{"head_dim": 64, "norm_place": "pre", "qk_norm": false, "attn_scale": 0.125, "tie_word_embeddings": false, "lr_head": 0.0136, "warmup_steps": 200, "schedule": "wsd", "batch_tokens": 262144, "max_seq_len": 256, "train_tokens": 832600000, "max_steps": 3177, "dataset": "wikipedia_en"}
Each number is 500 + 40 x the weight over its row's rms, rounded and kept within 0 to 999. Layers, rows and columns count from 0. Numbers have three digits each. The size before them is the row's rms in percent of the matrix's.

# layer 16 MLP gate, 704x256, rms 0.181, rows 279-315, columns 128-255
095:429541434467529494462526510491506521534491423548518463555502505512482441530517522544585514467503541515528527492425495534546421415486560527474536494500551529537495503506485471453519513422504514550444503551491534486519494515497527487455489481472487466494503524505579528516461571496577485423508535577461430517474494484518575508582425462501469544527500547468575528461426484493477548508492
098:529488468486517507454460543536487510442511459493513434460493462476478450528468475493506523529541468580513487521505476439519532544464539445542490465502567543453481540472571576409549436487606487517495444450579481548569595509452499422569510506482558446463482514530522471516517493416527472526464461474515478480515487490461533510484489494453454575562452429558520492506442490492429451577544
098:497446532453497467577434507511489560479548527443410544502487513573496460426490509484493485468492510474484448469537428515450543400552500486454537534484475465447530451448481479515461427462443553476458460485501480534524523487516509514445508562525528495552491490514557436527554484537484598493423509438434416499547497490439495458483478545557580413492490498528436434472431457494510480525521
101:436449458490533462452505506437502521535483541458531496549523460482491505516547530519513541501523476508489510432488520540532561543466535548513548502437503497506559550526493502412540547450544557481367549542497468502420527528502484506457533512423471435558508467539420496401570527408528518503538563471558493534496526595540473576498520473496480461489517490512536502518485538488501459433448
097:497427505516486452443453567455547445466480490506527534484441509551517584479495441554505511554535472542505485501526513472577496464510448442477508567489443604462495482459476490449478499562502418469552530437534398497559464441488489480563480495477544552496487475531554500501473531549518479447528469513519430450498506514519562547557476491447545506479455509493503513431442519489499431490557
106:529430419494469474441496497502461488566533516477479570529530476535539482493488472465452549494501468488478482469448500470512554511398529496513473510515470498493566581393494521509545568508457493511538476498498537562489489586525487462475519538465466553524457515548457439458545482519527499447509528536454514546547500510468505524514467516449557543477452419557479505463594487442539513512586
107:573499485508496522487507486428510501454437507455492505492521442553485546509468442491480435516537472564520542481516478538465538490603477503488500537522488473525583458503512438381453421495542563490516510506515494487448490536511443488556484474517478434536460538482507516537512501512498532514464529516487507597597502499486527432495549534513590539472488521503521543523476484500443501527460
100:490553517461453491499512533546456505487485517486401532500505505493457580509500525484504394511519520477434492528404497507481540452454524557558451463516501469534526469560415524465524505513440507506465489489512566495446507522437494475619537455440530484504516501520482461459545498568403558529520586522557490519511510455507447551529488542515506512499503503477512522473463439524482509531475
102:505523441508478439496434615479527494467504531481437447460547473518458526506479421555489545498452494541592497491507506567483524529468527542484532485491465507586478497490507540467497492520534524489349517541512448487408512542454485496579442474480497524499471549485539520511512456506468487542462488473527459508488512599498557540387494449457493554535505436493521586490503473493407416440407
097:483568489508481503459523522590457510520569492464475520545513519548475412463526505573438510467520499460498481458518547512478504451558597498509511491491563485490497497427455451495526482499543410475624468523541443406435546497511497468504538509461507604500505508453529505450493498511409526539512490519522417567502551531523425503480519569426497502474563428491466532532524456516525492443529
103:480492418457539528440484422599495488525552455474478505547581448457479456531436520434410521404475477561506515552528477401527463494495462552439548514489478501495489512514545509458504486514545546503581535544461470506492544547495498507555486516501510506451572505433536504479497450440481428499432474463509531520438514489598489453474522483500507442492424491470505520554484500501559548418436
099:459506553390482510556471528484540475507438523573525457490464449470501464558465563530487519514509473497455478548394498558562513517532498482552540553515450552514493588502507503481497583524510469395511478480450453457497530499459536506527452509497505472506574462580474465501467477446478495514575553537464507505496498563554446510492517527535565540493456548519547458434534454547478403537461
095:536502526521549481536473487403491524549457499529431536510550488520558455519547455494532482564534514527516522471535524494516508481447559437448484484528519517517435427445460550472543517437518495483464521454477498513477499500479467454578482459436424498529454502529511499517515625452536463433502530476506558531569518500482460493546531535503517509463512425498478525473478444479492526537539
100:499589575517501451480546517511563502457458479535484518579513538483437475471496492518425436490446503510580563513549518438462512540432499548508500508486462454556497558455519505524517426512543532468467521501510572459456478497581533496479520563593541565549568516449487508483555489505543501500519598451509517515469477545471500486502473451550533454546435497497542423485478474467534501589423
096:459493499456433412413530515452488481463485478500452482538571518529546579494432540535462517487548488488485520460418550515491460551496503541510498470402530430477505434524534520476518496500530521582533479440542504460543498469520567546509441476463503508491561464587541528539509531487517450537476526537571480493577506523520478505536530556504473543441474465533402563526491549491509453491521
103:559493472474456489491473469456479468499491462515470492487425508545467467494519545506441479491507452576571577454415489501460479499531520487473536486457483481476586556518453537502542537520492461478507498511545515503466540557560511554483487514517483506478543519522482519544467523523476414493460483459442531481555526420465482496451583522547540505553526535509548445433514481455492489434520
104:470486487496497493486529547515428520435499514538523448485460484455432506387517506508516437516523517539572526390569570505459464476523494500563505528507537458494575490491458444445521564404496490508458461622518480466525462452436476497551540520385511484519535562438551495511537486458493522582498484552465504532579521522543541477521506516522541509452522523511499473526501474485438502498466
103:402469520507481498477587556380519445506538494503565473525523468518491512498464511545486515500466473495505492508445449522489492520452469500523481560490530494494528486600567516516479498495497496474491476483504427513508393572503499465555480556530539503500419451479544500415517558458463480486494507476506521496560525568467492485478469482538475559523511514444552539407502497568545506458517
104:575437499467473517497468474514521569513491425472484499480567499434520498505489542476414528486436524536520507546572520501474505458472500524531514502492421504537406521477516487474496509481447456563393524447553542520494437402438466536463519543517465537516579516495402470492497465482488484572364516494485469529466468472471447560499486505502504453535563547514498495508510531489502551442463
099:462511526432493536518510476472528515474539491459522514494568512490555514497505472489469505495417530466558437521572565497486546514509488532535480434466492450482474519469474487467508540497543484522483497525438511457447474483439546475492454462570387551523551566500467466489491487444478446461550461470482511548421497501442469501516525518418558482439507504532493587553573503449517559551535
102:515509532482493480408548496505507544446476454506482477452500492599486509523495531465543526487590482564506493505477588463482512522551534482518491567457491439511504487491488557456434551545564542488505461502501564561407429530535489509474533523440525495509533523468552498486554485496565512535520538514487595514472440526460504421456492547445507525538602446544495464475528551546409437462433
098:525555519428475457427538538529483484540492423598495546497529468557530498442448471489558458453469506483498505488514519505489574518531489535476490578453534488522538474450465578455598521450514475508456472492569570542527489461579508499474456528461529475462535524489459498466468487515516445508448498500488493476516510607538398544417511565586542556476530509486475479554522487535471488401494
095:456589496458510527506476549543472539440462520499494498470538502478436518566530492449501593492481475469489542422527444512538563516581526634494509474514465513510557443487541496530500390586526601507497472517511460486458530518508489563534526550521494553499465523518452453530488480447472495517462507461511476478532482542485488516456500481564379554487492498553508477558563459530555413561480
100:470479543520552536455492521413512455516530522519511557503529428525492545496494508494518543478514498453483481528484602437465545494423493477494480474569460447473479449553520494450486527515486526512515531524488505546536503559462512461515427516516431445558515465473492592527477426477492457505511549472490532550493454514505487514553571468475472501521507527457530439486437548471537504496473
105:519451475434509470463462486452530500506530538578499514494508529465511478465545562569557522471536555481454507500521511472468483464465463502482529457545445450516530512491531512469434588441494469497487433521522574425473497550581502519571541497545533539532497486565480518490520497453567415478541546479512465520548426476490511463545405414442472534564533534494471486482482484502497529554542
098:395517475447549448492504479475469437505495483503533473477538502492503424505423600441537466485529446533462534463486454509546454559486455510542498435501563512555478517501415524512482481402497502471495503579497462502458512523528446568529461446501495512513501543516531543400530484502471427583477450504539496458552468554535432538468532533559508524522484544495516496461490529455551496509531
102:571464434445484528469431515475527540501497567526485493543564556466492499527452541490537561557461570420499446495500526575503555484516540486550516514527444517465552462574468510524504479499467469533475471434513503491476511420547473535538567450490576588456502540531561486451502438571409513560540535498498542549530473512504493487524494443548486551393505529562467522519562498534439489522448
094:448400519473605481452489456500514453467478528519531500523507559531524497439535491499564520485474477468430486475476543450421468513497458495473451454545535574410449457450520447487602517541422533430466530507506465476461482538539541493444457561593513542438477512548509468554488507473515467557534469549467479398477574503536501516468483528509466509468504514455504489492512467469447488506543
102:507497457489542528448468551470527502486490478519548533485469530452494495538577473522411457562490418450501514537533524492506575487527515511429500450552535538508507536471537529488481511546509510508482549540488470520485505479533430461486446475477507484511502509475453460531485505537503564531458550525525437551479449496522487510555578470521568491583457418485551463530479458503519561516530
103:527480483491486507515499533503437505520458501528530430476528470503452431479416447514537534512579464454485418511488470499502504475536493468530548564559534557533424526544486531513481449517411466413503486515487498534474537486539449444495481559519550506493421549535498447526482528570517486542536412401480514483531512451438480451565475469555511508484448435487509521484476523488498572426523
100:453493462465529521542472495499482598533498508456533561478543492472454428533481447493479531502513482588545493482434557500449497570524509514532547550546493525465484454451467495463572508511413489573495530518494510570489498438542445430541488517514523509454438504510440473589507504468552486521473508467482497503459571424473447532443523511530509440499504493521487538486511461513445462498433
101:595468555446476541524533479481523453446489517496538515456500580499494528460450554468489483549482583515468521483537500455502486485570548490470497485514481568505511527515571530517544463409567492456488403507467483461512497483469524497434518587596451510498440451524501527388494523510445469525522484553429493488483587516488494534539579410496522481502528421473523413450444521428497466520460
100:449465564466498508471476458513456445543573479482483516538540495470471450562489494432552458519550504528463495486498538559508483429553460430489515457493506531468467475532486508468487399540515409497556489510463518551443452453507538495556517527501415543529571496445503482537529521428509462496582514504509419479547463499551484526467481480478385498445567452535567481513547461560529492557501
104:549487489509508446474479466453396521503530498531542479488520456457501527475588511499556478477468422506530514494524428449527569511466421487477455491496484572497516487504502449495490543514531500464503498522529552486537548481522466458568540488435549565517480577556556506459480530478449470564493502541464514477509546507490500492553501540531431592430418464496539543427453496452488489490469
097:440474541507471474499506496448458515507460558520469506538458530515537547478558522526530476465486528502517553498520483432536533447493496468576487456446598523484520510509461512436547545503520489542573497490490524512534508544423440386518503509460473514442529545486497454502535502450519458485485520483432477523425512441535482470517472520452491492498412462452459443602559537538500483532583
101:581455528461451561506488473549486447548558516474495458458536499487526526493519562519470498491435463507482557412402522520506487559412447546493445522541497584560490468506522513519482513430532500517523568549484489453465448538536501405534505511534592517480554488521535551556479422479530504492545451493566514461542511438532486478483516522551467509524617553453523440518459542534458484531523
094:447538425523521479484572561499428470497535474434551505516499486452492431492480586494502482531529525567556526467545531420547542476519460515464468451480472549515484493531586442486545496549479497486593483480536555458475500494512475505531436521448481484502545493517454446551546565504507554478463470504477465494462506467494515546470469578473542534483477560531452496432529522472510442502508
# layer 16 MLP up, 704x256, rms 0.195, rows 279-314, columns 128-255
099:465568507544445506536443406510499462566446490535447495509519565482550533512516521546484509598489597478499514500524519538441540412592482537497558501467457547535511439527484476540449406521527547510507450522518527529456472489536474523493463475504523546541480498542485419512448552499425437491517516456571505516449522437463428491528476437554527507574439394480425528488509468502502522528538
094:500515559508519514468550498464460506514457523509507505497494472464528464495433489564503536456475532481470450485573543549502489419463570564507505571452511533510544459519453428592479471545548542458535572488508464519504478489460485517474556451550445486521537478438530549515508479527433586418458519474516530508487473515531519476491583499468468551526522504499539488487515480494498521453408
100:497509478561480492505520497445447505531474529496523404460472532462492508491527560517502541535507475512499520482447546501438456530517557545501543491541496484522506527485458512467526435486509480482461603514428560499473421536518562444587565469499558540528450513427452510567466488460521487475506565576544594552393491543570520474491461501446508470466471585491497498489551526472484534535503
100:537503424500470426546567539445483539565467473461572498507540482470588524525548584536529527499520565546492480476564489554539609508477356552455505531494455528464525533510526524479470493484477559550503539515512450506457492561545460501489518533480532469483440511482450457481571535499515492483574452456565450529516529464463495491480552427594466524528453474501480552469517519505545480499486
096:490486519513547495485519519530563491542556488510479517505602480510535513550471562525416430495541486501513515519527473532493429431464506473525488519417490505473510453453496376500455483460555537551525503500480517546454523562504597470473531494569486522601476508529574506484509535491501449516447531497526545513484467519484535466466479522463490527439460520447550527436530504516448483566547
097:538491511455479517519499495534474501506561510544519477486538469540513443548471521486551485557473448496513445460573456494515486526525545496580471476446455600478523496454451489477535594540505551485453422487551567512516487534522528551508512484438502447502456547505522493590529457551433483452503516507465509526481496510456489498399518516469482552478561482502478569424499446531469525478523
109:425388433417535487461438537455455446454552468532468454485491584395545497570489427500555506523485493460509501497512462502474502438532422495496545514509516532511543511456486562469473528511438515510440506479550449509498449490509426534513478482515424480540413512534493564567524500481463496451506516487465492541543497489521476562541511489444485406479551538507503482563436500564427451471519
097:503486543464502493538417581531482536522519557473523370567539486458477486523498523533462495489478538494507465535516497518438474547586445498513496516485516526477490517493469459529496426569474516427405519510480520569459503476595468516519481571519475525476503528530540517506508489593473491451492537497549494576543560455498514498531513544445511464511490556433576527432484513486517606468562
098:491525510523471522452562514501462480437543472545541463435489523478475466512559543507437503444480499513509526490511477526490462488447519435460498462527487532543491573532479469533451540462520539559529499550506534514434552467478457542423460519530487501457505495502453550496547490552459593503465585515600530487524556563513513563466465466554551523422522497519498492492469516465530505463508
104:580496515475563566512517503491466474480453469478503501518537545497501528503530574409486485522459463493549470492533452507501486484518524526480500465526440429441506487560563585504492454480507531422461539556470509503492450496439519456463475464579468522506515424547460497509491501406501500488513549469467564430493440489476493472488579427447487460470432546473528422446496495430509549544541
109:464509486529555557412541594480510501472467510477576477519472447532523432501529551501515501457481435485478519484476490535486536513528477443495505494470533453487440486557546456513414544472509513482528519452462517457558455480514423436541532488449455422521550498495527519451479485500432566508491479475505496553494471493468444544395532438548521517475494531484522414549449560532487533491559
102:518508502514481481456481461485545492425479449446533490508482453485477495469515485541545462503472424515464483457497474469504479513484548446528492520495577472474453505462564482473477496559508496523520488510510487514516529475455551460410589476523486498539548507445448448493459549463466504507555546513468426511527449467491529489464527507459543456486471424475548469519534479476560416497468
095:453456477598468523511431492494493477550554528481431533489487566532393436602506498502503497485501509449506506502438469466560461458546556555530508467479457558459534504437477444468537511571533472452481440486473522512511475470485534536501455508507531520469476458491491545463488529487480518531503450520490504503493515487473493461517450524535488519593510536471506563536425453412510495492500
099:464503452460509359528506498490469487492585477542454503504512439550457553453432567454541442545475519438450487503452521566576447516500422461531501560556522489517473504481545436600544521464516499547462497473445463455498452482418468430492462413473482555507532546481463454488467493488526491511479546488490478452491550475564557474494546560418521502511516497586449496524529453522479502514513
095:535610501553554484551603511517491501515479549564518475436470517511545441446461490508506435547551462421474536548481522455498474460541525462477548498499490535540544528533493532499529469563483534440415532519442487486535593528513540507464485519566479490541462539506497462505541475573523536527500458475431476526370506546442533493450527474538487528518520555519458549424499488477481524502514
099:515454480459535525456531440562513501528537546478510499489511502492511552494515474451438541501501416455513549453538510495530604534512504508364518496524477529515532518478457486482577498554515426542540516529583449493526551549518441497589470477508451479487431446500472506404526480492519526463533557501530496556491410472467462476500545459458545535539452513604491473483496440476555494566497
099:480484484442451536507521478584520484455519505510533495517507537517456569447533461478432533509425497481528495508492549457507544489452431473517488529598561431539496495550495413522489502527442431495508528591485461456449511479514530513529569507503532437492450520490533525479491550551513458558492468495397436537519524528441494439562491516478517456505511471547502499484494483471534512556504
101:418517520446498516502511511488554476498452571489586503536476538541568522523513441542546492451448506473493491525473550427457499535546522525492506442530504541457565545484452482519560467550538515574613525553481535473477500487487494500532511400483554505495500463551516488425451452506489518537477476450522446474491508529486450447450520547615514517448535527442419585487510430469488546496520
104:529439493486486503500457485492530555493468431504506485378460557473417462513537520498417546488498521536517454535531457498558524552538507515542486510453463479467464421455467490505470508518464550524526533483512529566516496414508469522489522396463547461562434488528440546533475498514466485484507520497531423560470505426484555514501491537547491536546506475481462480497545506571465506524518
099:478513477485490503507533562504555490521488447522525554505480472480507513475522469459534484576496519486510423594496461508537522545499602529444523463499454412530499545472506440466474527520425531518533493562497427524464496501489434504483443529455475469526544560511502523424548482461461498457571538458529514500517471499518446601484410455524559351468487502461491502541442529524492533496507
101:506458528492467515513548545404531530465453466532495424474516513542500502526535504519499465530492503561491415540472553545516515581479537508487475560546443530440456516500471569448481529472514515466538487551534488528556586485487508508542517525486521478532475462576449541536611544429462509499469557541461470547534434517529472557541511493531477516524523571522532458551534489401480532501520
100:438515586514536590474512523490502459505470520532554562508510536448575456530462481473456500488520505469492500537466555492495523445519562571415482476487504502541441511540501433478516522452578425519435460470469512487454506478524454468475511478525527477501497470446500541522560436537487518541463550480457505470479442490436524538532452474527553485548461450495480526466432491515505540464530
095:522519498492416488541487549457484483453493451594515556463467494494564472510483529423510453555485514492506527539459480476467532469575396483479510503463575517480532477503495437505485578532560558399587453515452462504419585567547491508495514533470538566519476464449472405532506447435532508501562495518549437511483486555440464398573519506557447539433470496494479535511475521505482493492437
104:456531485474555471554501547493446459448521499502485552476554437488475546536530497473478488554569495505501529537555532525550467508474469493539510467462482445502449423484474526485584510525463470487578504456447561480513451533496535455458449573542465529502533520607520536504504544464471554461548507489518557482482488439407510521485448453493517479498475521458461479501505526562516463541405
104:524550463510505500530496544486446507517409464522438487496490502481523508570505477517479440465471554494487509460510558499530543519445517531451463595483568554465470495533511465446442505511545528504491554517536517441473475451455451486553482523515576482474528487439461472467411530557448508468511558535490519484555529447560443455443441536518522536458505495478456446450494563536428506426539
102:461489514501523493526583464554464483471492530514526463545483517462451499442491451484444509448430459584499518429524489457565478513520519543440504509495490591420484542510495458534531483469504468525522517584557456575471479511480530499487468571473472429537543502476534581486452417477547514488507471476512462469456508527466500464525439502493464480366516512492414532517481488538516481489444
101:451471463538523471582437467528489567526467473527499520519544521484494538544463482607547576488476471460514542484542469514531493407487506455550477448543586485472612462505546501520498472406520503508499503510494526525507511495473491536460439569583512538431506499523435498558528503463397495504462520482544515511475512440448495475454465470564540493480467356571437469461511465496477474402420
096:475478446477536456517516396510476520493511560487525511458445492466538548484545460507517453503461505435491527494478483444639453497508489461453474508509530521472485516469524509447459440556539507495525502448481482506500476487451504485541548375418579417554496569481559502517545446477461456522468502532463554527561526534540534476536464538499598455538553497556483452502558528548503567470482
102:517463470598536485461458415489488493519466494420469438555574476540515487542538500485456508522606460466472537512534503551556571501559525479511470430537525468512453529503501502455463499457495475560503490474488521529498461501564535549426529511503539536495599487480480492505541468573485521504498486440495500509568598514491451497512507471451474512445393477466533514465542558464498512504525
098:470478539484517449484551554532385427525530505586466496537528501528402450553463460526520491501538573520607466478467476491529455429479402506522464518541570545518503468466544505498540487579496512460583526508465514562509556441492504529475537548457537543510455557520492524488408486473554487504483524393553513545496449519530482459465507507470531538434563440464451527473420488522545494532504
100:526539495551448460573568547538475347570489513491432430548492523505486470466461514519494490447476569441518487498555458532465579503454497540457472554502541503453542533431456536440544481496510435398458485523502517567480478506487505535459407516504517427490502463413497521457495561488469471496476534467473479481532511516530472541497474528413494472577493465491490516557529497569560506517501
093:593515533509578531546552463490497582448550504519520505452457461497567445527482495551491510550542489531518541533556432540546464553615508501525486471523465496502475441496458479562549532486459465531523476456531409390464477447453494523529521534548587558413448504475484505555501487473497384524501471442517539483541442458496522493516453442418453447428446483509480498486492507497517493439525
102:460439557454510575428473442453517485502514537555529498506554441446418539482470499482542579511456559511463519490471488533526504473559541467497532462537505582484479536499496506493524446465549514511511492500529491536560520494520493564441579504495463489478512484516494571479560512454428574546474449597450511447484502490470426547496521570514469465520498432494496486475474478496478580567498
103:458502435435549483419479450491461539400520482499381512479495476543530449515489460518527531547490554577464498494471472478490455516498528466530514542521434549563481593535489475518555495594541569468447505478512505511534552515479567470443509515503499506514423509572512479500512459491537483543425477559462535464428495458497453497512488554575504562475501475437474471523520473464510463499475
097:476465543546488477492487498505609452463501559551485473507550445479510479510487510474508488499457463540478575551499517523584498442488463391546504500463463464539538463522497506459421477433515560458545490494496521484485491508530469400587495447508562476453529516576440506475513516449498448511500468564498521535512512511567464470451440550558484567501518516502539507446540484508533502469475
094:508527494542504466462524480518502421462477518428464493480479493465447493530498507555521513481537554469512481529536486510451525572456509463479619491499558530510470566559503562520518479509560481519458539445500467513502521495522502490504503532562513457502465472431591506508514524507467468505525484490488518363487586475469544519486514473518523468505532449464503427515500511503551469590553
# layer 16 MLP down (transposed), 704x256, rms 0.19, rows 279-314, columns 128-255
101:493558475461538435486534564466463537550463487460478512438467490487503489533510436467420533516506484507450475528508510430486429581443550556451474472478560527460505501459493458530499554447482453437603522546513522577442503455500443537480500482544434571541491447457465520435550577542555507538517520456493505455540507523452522573466549474522471580513470479509520575432528604524453485524567
091:529547488483488530475515567517471512512476494538585483491488515496500498516508492449624444574507412377515478567467454455490536438549507448512477531468520534543354527510482473501511457457542430533490385453551487485436463543498542493528498503463502501488497506568460556534529493481511455460464468421537556480459518495471514500441517523512489533498444468497563436461485493391487571501470
097:452532483584443516446442512532482451519537388497535487436465511477488520469548456465514545550488549355521464500515545480520452448554539408467502371432481505448519464497495428477473441445567511522506478474492491540447517558487504578517495477473550541432550489478537469530521445490468532544514577523507503511535501528560465476441469559490548421508485512515437459527484511474559469515421
102:506490537547594474487489452428500454465556549468558470532471422498453505493504556523476554515468531558509517467504421499542558471506439544466522457454545444527524435500531522582541519444495496436532529514503433494492521460511487587507595532529493526506439514461512417479448430517481488533494537522485552476492507526495550493507379564440528499450462459458491502464580478477504516474463
102:553434491508514464530520505479482439499452527471473520557524415497493465546537561436535591405434515524504460480446544508492446493550490527555519483489571508571525510442464491508492515529474429489442478503518425488422492443503442534504523455550565515457472466510422494514410499515383534504532476533461485478556579496518483544473463432453454491514498518504480528513481488505528439403475
102:461503489544513514555574495418502448484514495517480488390507539512455401410490469492574580490532483667566565429534511467548472445523473458527453513544511518478468579503492598471603486467481445487504463552515515534532569477512513428496452424510546570456463541421499512434480508494479513498481542506479533547513491508463477480433483479516593503498489440472507527480461523543422525566515
087:546511512488491539411534512378476447460496489498547428503436494493541526512502458444508530487477511476488514461523367462444585481492522451551470495507453604534624492530513472506490544525431509527492522505431476488563478540466467510448481487491497484601526514471553471568441498420456501560515560498470410453540520505526496446517506489539535483539512527459546543504479432508511513430472
101:529542494493480499474571470561512485523469532484539431519487514431514507489520529448439470471534439525479439438539467561539426469591559492472534511461473453559509548501518512553560532439486569511473433560530472431520457536483553525468533457529546550488517475411471546489488481538463536474485425541483504453544530483481488490512522556460499543515529487437521502482486472473455407482513
097:518532461606489538500538416490479431492512495476508539506533501462490510504528564521490467504509486350460488430455520526583494395540543491490451588505555514471448524444436531580508429465492488546460455507476507535503493569491465506509575503435468486492473557485502535468519513479528480485499534487538498528410411510511463507504524478442446412447547599469546442552506492463463460514519
107:506592523475465486572447452502418573497459467587468515574554487542525527466508508498476502506491507441535554469512473499530513528559563547455511526484498465482542491530437512496486459462506474558465484448559497425526448464504408515433519502482534535474422495487573448439475561457448518491437522500490510529451487506471521460489515535513500416538439520514478565470554485501481466437446
109:449453468505458496463470538466522446521551571523492514493519513417382441529504518506511446507487447533614526539474487553487500490525485484415478512569505512473510599456479466471490467490530477514485487519392456517530528489498505505568507433472507516508477511559442499488454440514481490514463467448484467505551442451529479447538501497478503499433549472525485446547568497412464503531541
098:542512492432510547556452500505516407441490512456496582541487493429479491508507476478479521548488417574498531486528548535490492462527536499424461465572560489449506482486515444512472515510487447499544536507446454518447551503518505469524422554424520461491543491553461505555468542488536495458434461515527551488454520511504490423439482535492523477569467440478526492521494457554495464535495
098:484425533552525509479459530375503538496517467464480568558523455507535430457495444518472496483443492437573473503523505438519479504550505490496572508532518528540491501495514406624497478453462580535513475555457543550473490453522508497497540598534464449526503506514522508482576507495480539509512540556451517512531484487486481572492521479479548547501458529511570467525494428486485516520410
092:522504527522501463406523493471439451464498428552452568473472496522545592463518467456495504477553467347428506458459484511529507503513504465442426488532503481453465517522527425555494597543546476527540591489474449470454560451535502467538518457453499481441487506475510522577474492536447541508538479493511556537500475505526486484536559531496459477488508476552478529439514464479490459487540
096:518453488466493563391439486464518504464487437498451469512515486478576434461461537499481539439535569398524428506508441505550536532435436568544459563508494523538541540565445511485469455522510498486555471507481516523496419442566554496480510530468510487493572484501499526481469428568484470477576483459507496419497429492574464581511516498491552472490444478432472486422499536483463453525521
101:547512565540497483501494547444584490505554598526504558453455529426535520481553550490506512504515414467534506548579481538429495556465554499544466415478575587494500526455480517523516473511471457517490510539519466575503467465455463467500520464510504589438538462445608495509503444531557527471404468505573527431503557522521544471520533470537475448560497509526538485405429522467539525450483
099:436495509436483490474516489589424494555554498536508509529478542513497525494514487529454532443520523457548475565494578471577489568537516514526523477466520507515584534544477470551411550501479562545534524522529481551500483583544540439496464504482544529594474517482575515490535431461454487526508458476526646476425521556502442519489528499522488498507430545454463465546513506477456501582523
103:535451511479480514505509467486500506564558548579535488550488421460476418475523587453562543537524457497508471424513524429510461537512544467566490484465550462459514507509478517565522468517494537490604481493541492513525465586485523610518492507454448525470447459524539453552545500481501550497545441526490437484454476533504588509495482550445491518494461422535485534446440539430475498526491
098:462446508481518520504501513455513538502522579503515480572518562542502516568485534556500528446513482524494520485526495434477466532477520479507517485502477466518472536507534467498579499490499548517522543536531539543505475485532558540441545542490519542472512515502453426517514534543565484487422466553514476503460510543533491438494547393496485461495514480501454443407466570533509564527427
100:484476534519460523509455462482524461452508511469541584527566512458505538505493473491501503553543500453490458529482491514495482502499567548528577504556583542493496489510486510459525521498560487486572473533416426473478527472505560479474541442477470467487432517478522544470508491484533537502493477514481449514518495519547514435498490416457537517526522509508436560532500512463464539452490
102:518475541475469528488470523495463446540536500463439458446445544556410575531527455575524458525463486443466468508506517470522489532459479542462471513488515406529512458521475509482387505486567512492501427491524477553486441504457490501493419416435540456515444510498491540508499545458562536418480414491559519483485434447499550474579462436512519480504477505499514494499501537515559514494519
102:486462471423472467557527495537541464515503433510547543524448515524532523496529414515523498543506495514453506466476443465535468460541507474447477518587469506397461517523457527495487581426532497482539442550517557554459453575503496418541504585439508388536551527488464599506524534539495512495479494558509505457538453584518514397447465505540546472477526533460551522529469558554476521407446
097:494419514507534462498568492545480550480469503499496489605539512462482501468531484541473540598554542490455557476486456527473515476554508490509502511524551473561477537600552483564506546481473526568511543436567470493456509447542473510546521477476442504383398493457490478513491484466516554473433530515550475510492549556488458507500494557415413524468534498525458518498534448450476437540512
102:522494399436451481509508391544518534501533571492520459512468518523538494567582497552455522479506550592525489451571502506491430472480404425460476562511567542428469472530471531539550516525433542461533485510563515461462505443484514530482559533492534513464547473502596515536545515472550477480523429480443474514522493446505539514527480523510469414518460487488501410490525506470531527564473
105:472478473547450568518468512551581550484536504423544555470501477555499487479473480527499467476538572456438491484513490492473538496546500446484518476531519525444499524545475508395495509458521471523607492445532464482507468479513525493509608532534516518524517567535525512480524433520631407427453469480510507451505449472524470509474450520513502489438500502585453550504531465536512474509482
099:541524480478537424542419546439520473449459524505470572522453478533481431519623547536458495475511525539566457482466489453489454539438514516511525511458515499497386445516517515517434467515537523522471485506505481449539552544470548515479485527481426538466510550506500472521507521467487481489517418516561554492526533529469510442597564538512501518475507632556519567469448499539503518512458
104:510475406482532474446557507445528506543508528525460474494529478516509485404542539514490523527472497415505466424477492507449522609536559464563493501474468573455484432558517442469497503491458539516431503490460460522495525469517499572516491490464462466455536551444481510516488428490439488493546417413511502494475500500520470506422515488478568467535489476504526545505523477542527466484568
092:504478508553468489542490440521485498531489487560461495517518497526476556454454552513503525475521447380481499569541499526432455587529458596528464497456509490475488571500547423491437530511518464609501489471550498531484466519496492546470477506381494511414428534551481481577513528516510493550470481465483501488474513540518489489533548464548552533526455540457488528473516464521543489520514
105:476521540478539527509478478467531505525545455483437453546486502487506533489484592451510558480462541466520463552569494578510501501539520494515466487480481480433499458569556548526500533482502589568534530572569488511571512556490500462560459519436551483501420528456474491517509521589417492487509505473486496480430622508492459469602516482493487493537472397552469554558500473489500466488533
098:527485457497440443497476503492565502596542479499507489478545469562455408511549563447496475519451466584440480492545482565427502537480493487464495447502592500504524485533457530515515496469507515466480491475549515485519461479451456507556501512554409498498449556549532479516537519522442497496453481461416485459476397460529496480572440539493539590511470526463532509448537494471531519492432
097:541468492487546486480501493460492500432497562550460474576482481588533498513486556496500474469465478506453492469431462533437475534489477526519437468498460477408494530468486461555500495523431545445537441550538533548488439535534482483512496459494541440492461515535551466529504518440490542551435472578498456527409466463423562531558586466440544530463419447506549515569554448538472470517430
100:510472433529515476564445440476450490471459518463517432471499533479520555423590496508510528577494477408517492427493502515473456468566543513531463480528514521492481530380466579409458525486466529426513483476530460534534494467526440445469533434477486480480450563470532515491551577441436479490504475495497471496508518510501491467519477530486542528497477568508478439435521464550509459438579
100:469532554526441567470528523536450525503479515445516456388441498484466512500490501486523552532597490503484465555475450527472459455477509476488533455568495546543515519507515513492526486427485478465472428542494462438324490480504508524517499463512583465495563476475462505452520454434523463473461526508513482482415471556453537462539449458470488508534572521441513491469465575522479540455533
103:550457542449477467482407438486471516480494469549497444455479482497463489474556494461513563534484484563487544495554480455503534513517557500459451567545473492581440504471445558525441536446485597422485492489543532469530474489466484521615508506552612517533498504477489522488505529481593489487456536505475486475536509494510495483527419484502413499451500549609495536533467475419428530510452
103:526419501494487433451442539523468460540575470482514548480515521460520470483476505490476588574559462540467479508472445520474539538485614524493500478564486526489523478492548509533435522550523541568477525468482483540530497456521504490501570517450517525526533486529484511472538469519537468462512475473501482528463394536459530505458512458444443442510532430489533473530475406485505505515462
101:513488513485492563497530556535463523490493514467487526474510514499491515417513518562615475519464466401533474474513441461509465499528506568520548392587519507493526441449432467469516481483440492464445500470512534430518450530521480505436548446502546494464440475532503512580485473456548457539484553509545491505509480582471494519483520546435550553493491461573464490471523517480450533486445